{
  "num_attention_heads": 3,
  "init_std_qkv": 0.0148,
  "optimizer": "soap_variant",
  "decay_fraction": 0.796
}
Each number is 128 + 24 x the weight over its row's rms, rounded and kept within 0 to 255. Layers, rows and columns count from 0. The size above them is the row's rms in percent of the matrix's.

# layer 2 MLP gate, 512x384, rms 0.0862, rows 220-255, columns 0-191
size [ 93  93 101  98 106  98 101 107 113 105  90  88  91 108 102 117 101  89 114  87  81  85  98  85 102  96 121  99 110 113  98 105  92  98  86  90]
[[146 162 155 131  85  93 108 138 102 134 119 116 130 164 104 143 138 121 159 135 118 147 127 134 119  86 101 126 121 123 172 120 150 131 135 154 154 120 110 117 143 168  90 146  84 121 122 171 134 118 138 139 133 103 151 133 148 124  88 153 136 142 113  97 117 147 130 133 124 149 171 116 134 155 112 114 119 105 149 153 169 184  92 125 139 100 141 114 121 111 108 117 142 146 111  94 124  86 124 114 149  94 144 125 148 104 146 167 130 145 108 142 153 118  97 118  95 119 160 173 143 119 113 188 134 158 134 125 169 127 151 112 127 148  92 105 114 133 149 107 115 180 138 121 138 107 125 128 116 113 136 150 116 170 144 119 124 111 146 103  78 126 140 137 107  91 130 148 116 131 152 145  87 106 101  99 126 158  73 144  87 133 140 127 154 158 114 145 136 147 141 144]
 [120 108 163 104 145 155 130 148 119 156 128 123 144 141 143 128 113 147 141 149  62 157 125 172 145 134 153 168  64 179 129 107 132 145 161 107 154 134 158 112 126 138  93 124 112 138 127 141 144 125 132 130 103 158 124  93  99 190 115 155 143  96 134 125 155 148  89 132 121 138  80 157 127 164 154 161 147 110 160 147 119 129  91 131 139 125 139 181 114 107 157 126 132 149 140  85 113 132 134 148 133  99 110 107 125 141  84 111 134 140  93 128 140  44 181 105  69 150 114 140 117 139 153  90 171  99 101 107 124 113 146 143 151 126 128 148 135 126 133 124 112 131 158 137  78 137 127 133 123 129  81 122 111 147 125 122 159 114 138 164 116  89 100  77 139 157 162 170 139 123  91 158 140 138 111 128 153 131 147 107 137 126 169 142 123 101 144 138 133 164 115 128]
 [145 105 173 103 115 116 150 104 131 165 146 128 156 100 135 101 155 133 121 150 112 123 134 130 155 115 105 118 149  76 139 122 147 112 135 144 143 118  84 145  90 145 119 118 124 129  75 147  94 119 134  85 141 129 173 129 151 114 155 116 143 114 127 110 106 128  82 153 174 141 132 115 138  99 102 140 135 161 146 119 114 124 152 115 122 129 142 178 128 121 157 130 166 102 139 139 127 130 103 155 148 157 137 126 130 111 101 128 117  93 152 103 161 138 148 121 123 105  87 105 138 139 146 144 131 133 133 145 100 195 122 150  84 120 137 113 132  52 114 157 121 182 141 129 125 133 145 155 104 154 105 130  84 125 133 122 138 104 145  97 154 129 110 104 123 143  60 137 123 105 118 139  96 136 138 104 111 113 135 114 108  53 123 126 170  52 143 124 157  98 119 134]
 [ 81 142 160 134  82  94 151 132 127 106 110 105 147 117 129  73 132 135 172 135 139 170 134 124 142 133 112 132 144 122 117 137 106 124 143 140 114 170 154  57 151 142 110 126 146 124 141 190 141  96 156 129 120 125 163 170 119 167 159 130 143 157 103 156 112 133 127 184 127  94 104 161 124 143 146 116  99 121 143 111 133 149  98 138 166  93  90 130  82 169 162 130 164 117 112 157 152 129 159  99 101 113  94 143 120 214 140  97 135  97 126 141 152 135 157 105 124 105  93 155 144 164 141  91 142 113 132 131 121 137 119 142 142 129 117 151  90 148  94 135 142 140 138  96 145 126  86 160 138 159  95 120  93 134 149  78 158 157 130 130 105  85 105 120 141 119 124 142 129 135 122 107 115 128 128 122 121 111 142 121 157 164 147 142 145 100 161  88 121 127  96 165]
 [169 118 121 114 129  61 184 121 105 148 104 132 124 115 127 118 152 155 144 104 136 161 153 116 163 131 131 141  86 142 106 100 156 123 139 119 164 142 104 125 123  44 119 166 134  88 133 102  99 145 127 144 113 150 118  67 143 181 177 152 144 132 209 134 116 104 105 179 141  88 125 137 196 133 138 160 110  95 106 151 153 151 103  82 123 126 157 143 113 132 115 140 118 125 176 164 147 118 129 170 131  98 166 117 120  95 141 141 117 140 134 108 125  93 114  91 140 108 105 140 106 166  83 160 132 142 134 159 117 142 137 144 128 107 107 152 120 155 105 154 121 159 109 131 111 136 125 141 123 135 162 119 161 115  81 116 146 131  97 116 108 148 136 123 141 124 129 148 120 130 112 107 175 114 136 105 170 124 116 145 123 132 114 125 184 106 118 135 125 145  90 138]
 [137 116 134 126 150 101 107 105 110 120  93  95 117  85 121 111  95 160 144 149 122 111 124 131 141 176 199  95 159 126 156 110 142 134 129 124 139 155 131 156 150  77 147 123 154  82 122 118 150 147 132 134 130 117 183 100 139 142 128 135 135 157 137 133 134 116 127  96 110 108 149 132  89 116 125 117 125 139 128 152  93 148 121 132 141 163 111 123  93 141 112 147  95 118 148 116  77 105 144 140 128  87 114 115 122 146 136  98 174 158 119 157 142 147 125  92 150 129 151  90 153  87  99 105 161  55 165 121 138 109 154 121 126 105  97 108  74 105 132 103 129 114 187  89 154 132 124 130 138 127 120 102 137 125 150  83  68 135 167 117 147 140 174 150 114  87 136 158 143 101 113 155 131 154 136 113 110 146 116 149 151 130  82 148 155  90 146 139 189 124 108 134]
 [140 105 155 156 128  79 169  95 115 159 118 156 133 143 129 104 151  84 112 108 102 139 136 113 184 155 123 136 125 126  95 153 138 161 102 148  87 128 123 173 135 105 106 135 131 124 153 100 109 124 140 136 129 133 130 127  92  98 148 115 102 116 108 111 171 125 109 106 131 126 100 136 102 128 109 178 130 101 144 124 107 142 128 121 159 129 135 123 107 135 131 141 116 113 100 133 109 173 103 131 130 141 155 128 137 105 148 132 175  93  92 131  88 104 125 118 169 119 129 139 172 134 141 152 137 102 118 149 124 152 139 154 144 115 126 127 171 152 104  99 149 134 113 121 163 148 140 143 112 102 152 107  93 131 162 110 169 117 141 113 135 100 101  94 168 135 128 163 149 158 111 140 141 146 137 149 135 123 132 152 158 138 132 120 148 130 132 129 131 131 135 141]
 [111 111 123 136 127 114 152 108 157 157 118  81  78 124 103 121 101 158 128 132 113 117 136 106 147 136 146  71 104 101 102 150 118 117 154 173 135 168  95 142 134 107 131  63 126  89 139  96 149 185 148 118 142 121 124 161 139 129 108 136 122 124 129 125 146  87 113 172 150 152  86 153 134 146 141 166 135  92 154 100 117 113 145 158 152 164 112 124 129 150 130 146 158  97 117 144 123 135 129 129 123 108 161 122 148 168 136 100 130  86  94 142 124 114 127 124  98 122 155 150 108 149 108 116 138 148 162 110 149 129 133 168 117 137 114 165 133 142 112 161  99 172 108 165 150 143 159 148 121 163 153 141  80  85 126 125 124 145 175 112 149 129 117 122 165 103 112  98 128 138 128  89  82 115 158 123 109 128 113 178 115 135 139 144 120  97  91 112  82  97 146 128]
 [128 111  74 148 106 121 142 159 140 127 141 113 158 117 175 129 154 114 175 120 117 127 103 143 135 134 122 115 139 144 167 133 122 113 142 150  96  76 175 170 130  99 111 102 111 115 134 155 104 163 153  97 125 109  92 137 176 107 122 139 113 119 101 156 140 148 152 121 136  90 138 130 121 136 112 142 120 127 153 107 105 131 156 102 107 125 103 126 104 120 109 131 132  76 136  79 116 137 120 124  99 101 148 108 137 191 130 172 143 122  96 125 111  98 103 114 119 148 153 129 108 109 126  89 156  93 116 153 126 136  73 146 125 121 160 175 149 111 126 156 117 104  90 136 163 178 148 131 112 118 149 122 165 174  99  54  69 110 135 127 125  54  84 168 127 101 117 109 138 149 127 119 162 170 115 167 151  93 124 129 124 112 117 141 127 138 135 114 150 149  89 124]
 [128  94 180 129 156 140 106 154 114 105 130 142 149  96 125 132 156 155 137 150 149 138 161 109 106 165  96 151  70 110 121 146 148  83 136 157 178 141 102 104 184 126 163 108 123 165 131 123 154 151 111  84 138 117 137 154 124  96 120 143 125 106 148  94 167 172 122 118 103 119 135 119 122 116 166 163 105 113 132 133 168 107  91 135 106 122 119 132 130 154 151 129 167 118 114 124 101 108 127 163 110  79 100 112 118  91 142 129 136 126 143 164 116 127 129 134 149 122 122  87 106 101 119 186 127 147 113 121 144  79  89 101 127 152 107 119 124 144  95 121 114 143 139  84 142 137 136 155 144  68 108 131 100 121  98 149 142 114 152 112 132 123 120 160 152 116 134 164 113  94 120 110  67 155 116 136 172  97 155 113 105 140 163 111 104  95 124 146 142 156 126 169]
 [149  93 111 103 146 120 131 123 123 104 172 145 102 117 111 127 113 169 120 163  94 111 124 127 146 109 154 129 134 138 145  82 108 122  86 134 136 111 143 142 155 149  90 138 156 160 147 123 151 134 144  73 103 144 152 119 151 123 141 102 145 162 107 152 119 198 130 118 160 115  99 139 120 139  99 112 144 119 136  95 125 228 118 125 128 124 104 152 148 130 133 136 127  93 109 146  87 135 141 123 111 106  83 126 120 102 142 104 104 115 117 137  91 100 132 158 164 150 162 136 129 144 162 124  96 164 122 126 122 140 160 139 172 116 127 131 113 134 144 137 123 123 157 113 145 133 166 140 171  98 119 137 136 105 172  69 115 109 103  87 125 166 148 107 127 169 107 104 117 100 125 157 142  67 145 168 122 124 123 136 111 144 137 133 118  97  80 112 131 105 156 158]
 [102 134 135 139 131 107 112 127 132  74 141 111 138 136 148 152 124 130 140 161 101 117  86 133 167 150 128 130 136 139 132  99 134 195 125 146 103 130 160 118  91 126 176 108  87 168 153  77 157  74 123 143 136 141 117 135 131 109 109 103 159 129 144 125 168 102  85 123 140  94 142 128 163 146 128 164 117 123 139  59 127 114 133 169 102 124 119 142 127 152 125 138 178 165 128 120 144 140 143 120 138 153 144 120 141 157 127 122 150 127 116  97 109 124 188 136 127  86 101 136 125 143  63 106 160 141 103 117 142 150  87 151 122  98 105  88 111 121  99 134 120 177 151 158 175 122 136 148 134 117 123 100  92  85 128 111 156  94 137 115 115 126 123 121 179 139 144 193 159 138 139  91 161 132 124 121 110  84 119 125 133 124 124 119 102 170 116 171 145 115 107 131]
 [133  67 103  84 146 132 133 146  96 149  86 144  99 116 124 104  97 131 118 195 136 156 133 123  87 143 114 161 122 150 153 110 164 134 136  94  96 131 127 113 139 150  82 121 129 137 135 170 128 138 142 137 109 120 168 112 156 131  97 138 134 135 134 180 148  89 166 107 111 162 126 120 133 136 157 130  92 118 114 106 106  99 102 104 148 119 132 102 143 164 122 112 137 104 153 149 168 161 115 105 113 158 113 116  92 118 128  92 139 122 112 148 114 138 119 103 106 152 127 126 136 121 115 100  99 126 113 127 150 125 104 138 162 142 128  74 106 110 125 142 149 110 135  89 113 140 151 183 146 138 128 122  88 154 101 120 150 131 122 117 111 149 159 139 135 107 128 131 159 116 156 135 117 108 134 129 115 116 121 133 119 118 139 146 146 133  92 160 120 136 113  73]
 [174 135 167 132 174 126 136 114 187  90 132 122  99 102  93 122 125 159 114 173 126 148  90 134 142 116 160 158 150 187 149 128 129 141 149 110 176 110 155 139 132 163 143 140 186  94  98 119 155 153 117 112 119 140 108 150 153 134 143 111 106  88 128 148 105 129 164  96 113 116  88 121 132  95 162 131 107 110 125  94 129 124 122 144 158 153 133 122 136 142 121 140 110 173 159 120 100 102 152 160 122  96 162 160  93 160 128 131 124 150 145 131 145 139 110 125 122 126 127 134 130 120 116 119 160 103 133 150 159 144 148 131 143 131 119 143 166 120  83  91 133 139 165 161 126 187 106 120 106 165 155 136  91 159 147 104 124 106 105 132  54  97 137 150 163 153 130 138 127 117 163 123 128  85 136 113  89 121 139 143 135  82 114 115 106 141 123 118 107 129 102 122]
 [125 100 150 124  93  79 174 158 137 128 156 115  81 119 182 117  76 155 134 144 108 133 135 148 125 168 150 124 115 139 139 146 115 110 147 129 126 101 119 132  81 169 117 123 108 117  91 134  80 125 112 130 168 158 105 105 135 146 159 136 107 132 136 139 130 153 108 112 147  99 129 139  95 118 174 120 133  69 181 111 123 132  98 150 145 101 149 151 192 112 124 162 140 141 121 113  98 149 141 107 134 144 103 155 167 159 115 114 133 122 139 123 148  74 107 128 110 125 113 102 115 146 152 135 179 150 106 147 103 156 142  88 154 135 138 127 123 127 121 123 118 134 120 103 113  88 109 107 105 139 132 167 131  91 104 151 137 106 106 125 148 141  75 124 100 111 146 134 195 116  75 122 161 150 135 137 132  78 151 157 170 113 102 102 163 141 137  90 131 102  82 182]
 [144 101  91 111 147 142 105  97 123 160 108 152 105  92 107 126  94 105 140 132 144 173 118 124 122 105 114 137 137 167  92 137 103 125 133 141 117 156 160 128 131 127  81 145 150 165 104 122 143 110 163 152 128 125 146 121 168 134 154  95 128 132  57 128 131 101 161 126 103 159 155 113 112 102 104 119 102  93 108 114 103 121 158  92 143 128 151 112 114  97  90 108 129 133  90 103 101 128 109 164  79 102 195 151  96 120 143 112 119 139 127 144 123 138 154 111 188 157 110 178 107 152 146  97 131 141 128 114 155 181 111 121  74 131 120 114 134 164 146 102 131 109 149 109 142 113 130 141 172 155 129 113 155 101 167 134 101 132 144 123 165 150 176 117 103 118  63 109 137 135 110 114 101 102 162 119  96 126 123 116 106 159 151 115 114 127 113 114  88 149 133 149]
 [108 153 131 168 123 129  45 147 113 126 125 113 141 109 114 116 111 130 136 195 165 140 159 125 160 146 133 117 127 136 146 132 123 144 143 122 141 161 142 153 114 142 110 120 120 107  67 129 143 115 134 110 100 118 124 189 175 127 119 115 157 121 132 158  66 130 146 127 130 146 135 127 147 174 152 133 114 161  93 143 153 135 124 155 128 110 140 136 118 104 184 128  97 122 117 116 131 185 135 102 136  88 103 119 142 130  92 169 152 139 130 197 121 135 117 103 105 132 136 130 140 103 143 132 134 140 135 109  95 134 116 123 121 138 132 141 169 127 153  98 145 141 179 164  97 139 121 152 125 115  86 176 132 137  94 132 142 152 132 158  81 149 111 113 162 130 175 130 168 123 130  88 162 111  77 124 166 127 125 108 142 102 111 107 141 137 139 151 166 141 140 152]
 [154 159 120 138 107 138 158 143 109 117  94 126 134  82 106 110 108 129  83 121  94 166 146 126  71 120 125 160 110 120 127 136 100  79 119 129 140 131 107 124 137 112 118 148 147 143 144 122 139 163 109 102 128  96 126 154 118  94  90 127 184 146 107 152 158  96 142 113 143 110 100 144 119 194  95 112 134 148 148  96 151 114 136  94 159 127 123 146 125 120  99 117 129 118 133  99 120 135 137 114 144 158 138 131 132 149 161 113 165  88 100 120 113 114  82 149 132 158 146 121 148 160 118 107  99 118 140 138 104 130 109 111 119  91 131 128 126 153 130 125 117 138 110 124 139 136 148 155 116  94 160 121 143  96  82 134 136 102 107 135 116  96 174 131 114 115  88 118  98 161  75 126 109  86 103 186 112 153 156 106 128 132 149  68 117 160  64 140 160 136 112 127]
 [127 124 111 121  58 125 140 145  66 116 138 119 120 117 115  96 106 135 103  79 122 162 148 152 128 114 163 114 162 132 119 155 104 124 126 104 138 167 130 198 130  89 154 111 140 104 153  90 120 126 106 148 162 122 100 141 116 127 146 110 134 133 147 136 120 116  97 125 133 150 166 140 140 178 107 169 146 103 148 121 112 128 135 141 137  87 104 151 107 131 118 140 150 115 114  94 155 129  84 161 100 101  76 126  66 192 134 136 123 123  90 108  99 119 139 142 167 103 146 136 143 136 121 148  81 114 101 135  98 121 152 113 130 136  84 122 135 102  83 112 120 137 163 137 118 125 108 142 103 107 147  89 143 109  71 132 142 155 116 166 131 108 104 148 137 114 126 130 152 127 169 143  93 128 127 117 101 148 100 137  84 173 170 137 138 137 125 142 154 150 136 130]
 [104 116 151 114  99 123 157 147 109 120 176 173 147  95 108  99 156 133 135 184 155 122 157  92 127 143 122 112 114 138 111 121 121 130 116 139 174 166 166 129 149 133 109 109 145 140 147 139 121 123 117  99 177 115 137 140 207 119  74 110 109 152 120 129 171  82 117 137 140 152 122 110 106 156 172 163 138 169 164 136 131  97 121 103 143 117 102 106 161 137 133 132 122 119 130 158  96 146 102  99  99 116 122 158 123 118 139  87 162 130 101 160 109 137 124 106  87 112 145 120 134 127 128 138 121 124  69  98 121 145 133 129 115 130 119  51 114 136 111  91 151 116  88 112 114 117  96 169 108 168 158  78 127 145 141 130 114 181 137 114 148 147 153 150 146 156 145 128 138 131  83 144 108  98 177 138  91 154 124 179 105 131 107 113 127 130 100 138  99 179 153 168]
 [ 76  92 164 124 156 117 131 184 123 144 130 109 114 149 107  96 106 150 194 137 113 148 137 119 122 106 171 161 105  86 119 126 137  99 140 160 136  86 113 170 127 166  91 157  82  96 105 126  99 143 129 120 115 150 109 123 118 129 146 145 119 159 108 126 157 122 148 111 103 146  98 129 135 120 134 122 145 126 132 156 111 140  94 120 158 129 129 131  83 168 120  85  89  80 156 145 131 120 154 122 137 128 151 112 157 113 144 137  98 161 105 124 144 164 120 129 123 137  97 124 124 108 138 128 123  67 135 107  90 126  90 155 120 180 171 118 123 152 114 118 126 106 133 149 149 131 146  99 122 140 120 138 149 137 116 105  86  90 155 146 140  96 147 117 195 165  92 118 157 134 124 105 100 112 118 116 123 137 146 114 103 136 123  98 131 119 109 122 114 150  65 106]
 [ 91 116 121 141 121 116 143 122  95 168 120 101 146 136  93 127 145 124 135 169 181 104 102 138 148 133 127 134 140 150 130 141 129 105 168 108 123 133 131 138 129 113 113  87 147 105  95 148 139 102 111 114 117  78 152 116 165 122 105  97 136 122 101 118 128  81 159  96 114 154 108 150 125 135 105 135 149 172 117 105 104 142 118  99 130 159  97 158 108 133 111  76 145 124 139 156 152 123 102  81 143  74 138 131  94  86 123  67 160 102 135 123 119 133 152 138 139 153 129 136 127 155 117 119 131 101 106  91 144 117 115 119 126 111  92 117  84 118  37  68 103 133 138 154  77 147 115 140 145 150 143 112 106 169 161 132 156  95 141 146 120 138 178 100 133 119  73 124 107 134 108 131 138 122 120 159 116 155 108  86 111 175 158 125 134 122 154  92 168 121 159 113]
 [161 110  84 168 124 123 110 129 115 122 108 113 138 128 117 156 144  96 126 121 160 140  93 132 158 146 135 145 138 147 120 160 146 103 163 133  88 186 101 167 112 110 133  98 134 127 117 119 173 126 125 139 179 120 175 155 135 120 124 127 129 152 150 141 120  99 131 153 107 122 135 130 125 160 100  98 122 116 135 140 134 163 162 141 162 189 109 142 130 129 125 120 132 144  81 148 163 125 107 164 133 119 125 105 147 141 129 101 110 137 113  90 154 121  96  91 131  82 154 130 117 129 142 129 124 117 190 155 128 132 122 157 155 108  93  93  69 125 133 111 158 114 117 105 188 169 131 112 124 130 143 116 138 125 124  74 141 150 142  80 146 134 165 131  66 108 125  87 136 118 154 118 134 133 145 106 133 119 136 173 120 170 126 137 128 135  94 130 170 116 150 143]
 [154 125 112  84 131 107 138 101 179 149 136 160 156 172 122 109 138 141 118 123 136  97 129 121 112 116 120  91 136 104 129 121 141 134 106 124 122 133 110 148 157 113 154 131 119 124 103 119 149 146 131 119 138 115 126 161 129 100  99 109 120 145 103 151 110 154 110 125  91 176 153 151  93 109 123 116 127 156 155 109 127 113 159  46 121 118 125 137 163 142 156 152 167 105 144 127 100 111 102 115 118 129  72 146 135  88 127  88 112 118 140  78 145 182 123 119  80 166 170  66 119 151 139 115 140 101 164  93  95 112 112 139  93 109 167 124 131 155 107 154 177 135 147 163 140  82  93 111 122 104 128 119 108 162 157  97 116 143 159 147 123 119 119 121 151 131 121 112 131 119  90 143 107 126 107 133 116 155 130  89  75 142 118 127 100 119  88 173 125  97 159 148]
 [103  70 100 131 124  99 139 175 164 130 133  74 118 130 101 141 113 113 117 137 146 162  66 125 144 103 127 153 124 174 132 142 150 134 143 146 117 139 139 116 157 114 112 131 119 154  89 150 121 113 139 115 112 112 115 141 145 139 143 132 117 161  91 142 148 130 113 127 191 140 126 116 128 144 150  99 126 147 149 146 152 111 121 118 140 151 157 125 110 122 142 154 124 126 148 120 104 188 137 142 105 144 127 158 113  85 141 168 130 133 144 131 173 161 115 123 115 127  89 120  73 138 150 159  88  98 120 143 146 121 154 138 136 125 116 170  92 110 167 136 162 121 119 136 152  88 122 133 108 121 137  84 133 154  97 127  73 129 152 147 124 148 160 106 132 110 104 161 133 169 137 113 125 141 148 158 181 135 150 134  95 138 145 142 132 122 112 122 121 104 103 100]
 [138  99 115 116 143 139 132 117 128 113  84 119 125  92 143 135 138  85 132 126 124 121 119  96 138 119 181  98 148 142 147 101 140 158  81 126 130 118 131 145  78  98 107 157 166 173 139 173 162  95 179 155 113  84 121  79 132 179 125 105 137  98 114 144 170 167 143 125 173 164 125 118 126 107 114 110 142 118 137 118 152  94 130  91 113 110 169 139 130 114  95  98 129  93 103 138 119 109 103 165  72 206 131  87 175 121 143 114 114 134 121 166 132 139 136 118 126 113 147 142 132 123 162 132 120  94 137 127 133 138 140 118 127 102 133 105 111 133 137 145 127 103 152 118 156 124 106  98 117 107  93 117 146 134 117 119 135 139 144 146 164 153 109  90 119 177 134 149 173 158 119 127 129 161 130 113 110 123  82 137  82 104 160 132 157  90  91 159 120 139  89 103]
 [165  93 149 104 158 139 143 128  89 110 154 157 127 121 143 102  86 170 159 142 118 193 102 127 127 138  77  88 145 139 149 145 134  97 176 149 141 112 163 108 101 123 144 147 126 147 128  86 108  81 157 150 156 144 135  94 107 153 125  61 116 170 187 102 153 112 123 142 122 134 134 101 110 153 142 140  92 109 138 158 110 131 151 160 106 120 119  90 157 121 114 153 142 103 116 107 129 192 128  95 107 122 117 146 134 104 119  86 121 124 117 127 140  95 120  89  98 173 122 112 114 133 107  91 149 171 142 137  90 145 170 114 135 113 115 148  83 163 122 136 131 158 117 156 126  88 122 155 144 133 123  99 150 144 120 111 164 119 179 119 161 134 130 140 129  84 134 159 200 116 151 140 110 133 139 149 116 144 155 144 138 165  87 126 142 125 137 129 111 147 100 145]
 [143 102 127  72 133 138 169 190  81 109 133 126  60 121 121 100 142 129 116 174 112 142 111 143 152 157 112 133 142 153  97 136 113 105 166 165 145 127 159  94 120 134 139 118  89 124  66 100 177 158 140 171 150 116  98 106 136 114 100 161  92 115 102 126 130 145  94 139 133 165 163 151 162 133 146 149 134 152 140 185  99 104 111 135 120 109 184 134 157 152  94 123 150 135 150 167  78 110 108 139 104 123 170 123 116 116 134  84 142 101  92  93 144 130 129 105 155 165 135 121 153 103 140  88  90 109  99  85 138 138 131 122  97 123 129 104 160 111  90 124 139 154  98 123 148 115 101 138 161  82 135 134 114 121  85 112 106  97 156  93 116 110 152 137 161 121 134 116 143 101 107 122 132 132  74 134 151 115 150 100  76 150 175 174 148 134 122  98 126  85 118  99]
 [158 149 126 192 106  64  73 134 103 138 141 101 161 101 152  95 133 125 125 148 117 122  94  67 140 145 112 119  77  59 160 128  89 117 136  95 140 127 123  89 139 125 143 156 130 157 127 146 132 134 138 132 126 113 161 112 118 162 104 110 158 115  64 140 172 106 161 122 150 105 124 163 154 142 123 106 133 121 112 128 105 174 161 102 142 129 112 158 120  85 128 127  82  98 132 114 162 152 132 155 154 103 187 112 130 153 124  89 182 123 123 126 134 141 128 104 109 120 129 125 172 123 115 140 156 103 122 101 122 140 132 147 179 104 136  98 125  97 180 132 121  96  93 128 166 168  89 131 131 134 172 127 135 125 115 140 111 124 133 134 131 151 130 116  87 129 156 159 178 137 143 137 122 124  82 145 153  96  83 115 114 120 129 160 135  86  78 135 132 179 127 131]
 [119 120 128 121 179 116 164 128 135 185 120 141 106 150 147  96 155 129 143 145 120 175 166 124 104 105 163 146  81 155 148 175 137 127  85 126 153 131 121 147 159 152 139 100 161 116 103 160  95 120 125 134 108 166  76  88 168 120 127 153 135 103 112 144 149 103 134 163 106 111 123 100 137 135 137 158 101 162 141 130 165 111  77 102 117 137 134 128 101 126 159 104 112 120 142 124 139 138 139 176 107 114  98 112 135 112 143 135 114 112 143 179 117 107 126 173 122 159 136 142 158 150  93 110 123 174 102 131 142  80 134 132 123 131 139 127 103 120 125 182 121 125 151 149 137 164 138 134 145 114 133 134 196 166 119 117 105 108 120 165 120 124 105 129 153 138 131 152  79 144 173  98 112 118 121  99 133 127 157 102 120 127 134 107 165 114  94 142 138 161 115  98]
 [131 117 161 118 126 133 138  56 103 145 118 106 176 106 130 121 103 135  97 157 104 131 136 118 136 122 202 131  96 111 137 130 102 154 134 147 115 130  91  98 120  94 125  78 132 150 101 134 105 135 168  95  96 120 124  99 142 184 105 146 129 102 125 102 140 140 164 128 144 140 116 122 130 154  81 103 125  96 138 133 148 141 143 126 143 156 102 173 122 167 123 138 138 159 120 153  64 135 152 119 132 127 140 117 152  71 153 142 133 197  95 138 104  86  92 136 108  95  96 125 102 109 105 102 156 168 107 132 127 155 148 136 132  99 110 123 147 160 170 127 164 106 140 135 147 177 130 139 151 125 129 104 137 143 157 131 119 132 122 103 121 165 160 140 109 106 130 132 147 134 113 159 132  75 164 147 140 115 120 111 116 116  96 139  99 111 123 115 132 136 116 101]
 [163  98 122 143  78 113 113 124 106 130 135 101 129 134 104 152 100 138 106 131 134 141 122 119 141 158 108 159 124 115 160 110 107 145 136 140 137 137 185  99 138 162 133 126 148 149 122 105 106 116 124 177 138 117 124 103 140 128 127 172 124 142 127 144 154 159 144 134 160 115 142 151 123  90 172 114  89 105 150 145 115 113  96 151 105 122 133 120 129 130 133 103 129 134 141 162 119 139 124 173  92 120 145 137  81  97 176 182 113  93 150  86 140 102 125 123 134 110 189 168 137 106 131 137  97 119 156 177 139 122 127 114 124 133 108 131 140  98 153 111 154 113 151 164 165 141 136 123 138 158  95 103 139 126 131  90 142 188 126  95 100 123 118 171  75 147 120 116 147 183 167 130  89 154  87 148 144 116 114 108 132 133 160 102 123 124 129 126 116 159 139 146]
 [ 76 152 140 149 154 146 167 158 129 155 110 125 142  83 148 147 156 147 108 136 148 155 126 131 145 110 127 115 116 124 113 136 104 152 130 100  96 170 114 102 105 101 134 146 121 105 138 126 155 152 104 139 104 100 163 120 166 117  96 126 146 198 142 133 109 124 105 124 109 152  87 122 144 150 162 110  93  93 153 157 111 133  99 120 133 143 149 126 105 175 106 114  77 157 115 100  82  92 158 121  97 108 131 121 132 169 149 133 147  97 122 124 120 140 150 139 141 130 124  92 103  84  90 134 141 133 149 126 138 102 118 142 113  97 138 129  88 106 136 103 143 188 134 168 136 104  95 127 112 141 163 119 159 143 127 125 124 156 122 133 103 131 132  90  86 114 173 112 176 153 105 114 170 117 125 163 139 134 119 124 100 144 111 146 125 114 122 123 144 126 130 119]
 [139 153 118  83 106 112 111 120 101 140  95 115 147 135 120 134 153 134 153 124 111  96 117 154 137  66 115 120 131 131 125 127  85 102 122 154 131 118 130  98 100 147 113 122 112 137 134 145 121 132 115 150 131 134 133 111 148 135 161 141 144 157 119 133 143 119 126 127  94 102 131 143  99 124 132 146 175 117 104 150 143 108 142 185  96 155 144 154 135 118 130 107 162 150 135 110  99 130 141  81 120 133  96 145 129 111 136 104  99 130  84 135 106 146 154 102  93 112  98 118 122 167 119 135 134 144 114 145  93  67 152 217  99 112 113  92 142  99 134 110 177 161 133  82 136 138 144 137 153 119 123 119 149 143 168 135 148 108 120  87 108 107 141 146 110 143 116 147 116 128 125 131  85  74 135 155 132 135 157 117 178 177 132 130 105 117 142 137 109 156 111 171]
 [132 141 141 137 136  90 120 114 133 117 117 114 115 100 138 165 134  82 128 109 159 126 172 109  92 142 178 142 115 101 109 126  90 134 138 148 124 131 129 128  85 103 158  96 134 145 173 154 128 121 121 151 156 170 123 125 114  84 128 155 117 117 151 116 105 133 152 163 161 126 123 103 139  96 134 125 102 135 134  96 116 136 128 183 138 132 134 120 107 159 123 128 123 110 130 138 100 126 114 130 152 177 153 115  99 126 115 158 121 128 121  93 128 156 110 136 111 158 132 132 137  57 135 120 126 119 150 151 129 111 147 115 120 134 126 151 148 181  81 133 117 102 122 132 150  88 136 100 124 147 135  66 138 124 127 111 128 137 101 137 111 149 148  91 137 142 129 126 133 139 135  90 117 130 106 146 148 159  89 142 147 157 136 101 126 118 125 157 133 157 111 135]
 [124 126 168 123 168 124 130 148 101 144 137 137 104 135 107 155 148 148 146 127 129 142 120  98 141 157 111  85 112 153 115  97 134  84 127 121 173 137 111 104 136 137 120 191 143 142 123  78 116 157 140 150 136 130 173 103  98 165 116 123 147 130 128 137 110 135 106 152 153  94 151 117 131  90 151 165 134 122 118 111 129 113  69 149 140 150 133 124  78 139  79 129 150 116 118 100 104 114 147 108 149 121 137 116 137 131 129 118 123 156 117 123 112 122 153 119  77 144 153 125 138 166 135 134 138 153 133 135 162  57 132 132 163  92 162 178 118 129 108 135 143 135 122 163 124 115 159 134 100 134 114 138 100 171 125  99 169 117 156 181 117  71 143  84 145 120 119 139 131 142 118 136 103 188 135 153 113 109 162 146 132  78 127 126 124 110 132 135 113 143 132 133]]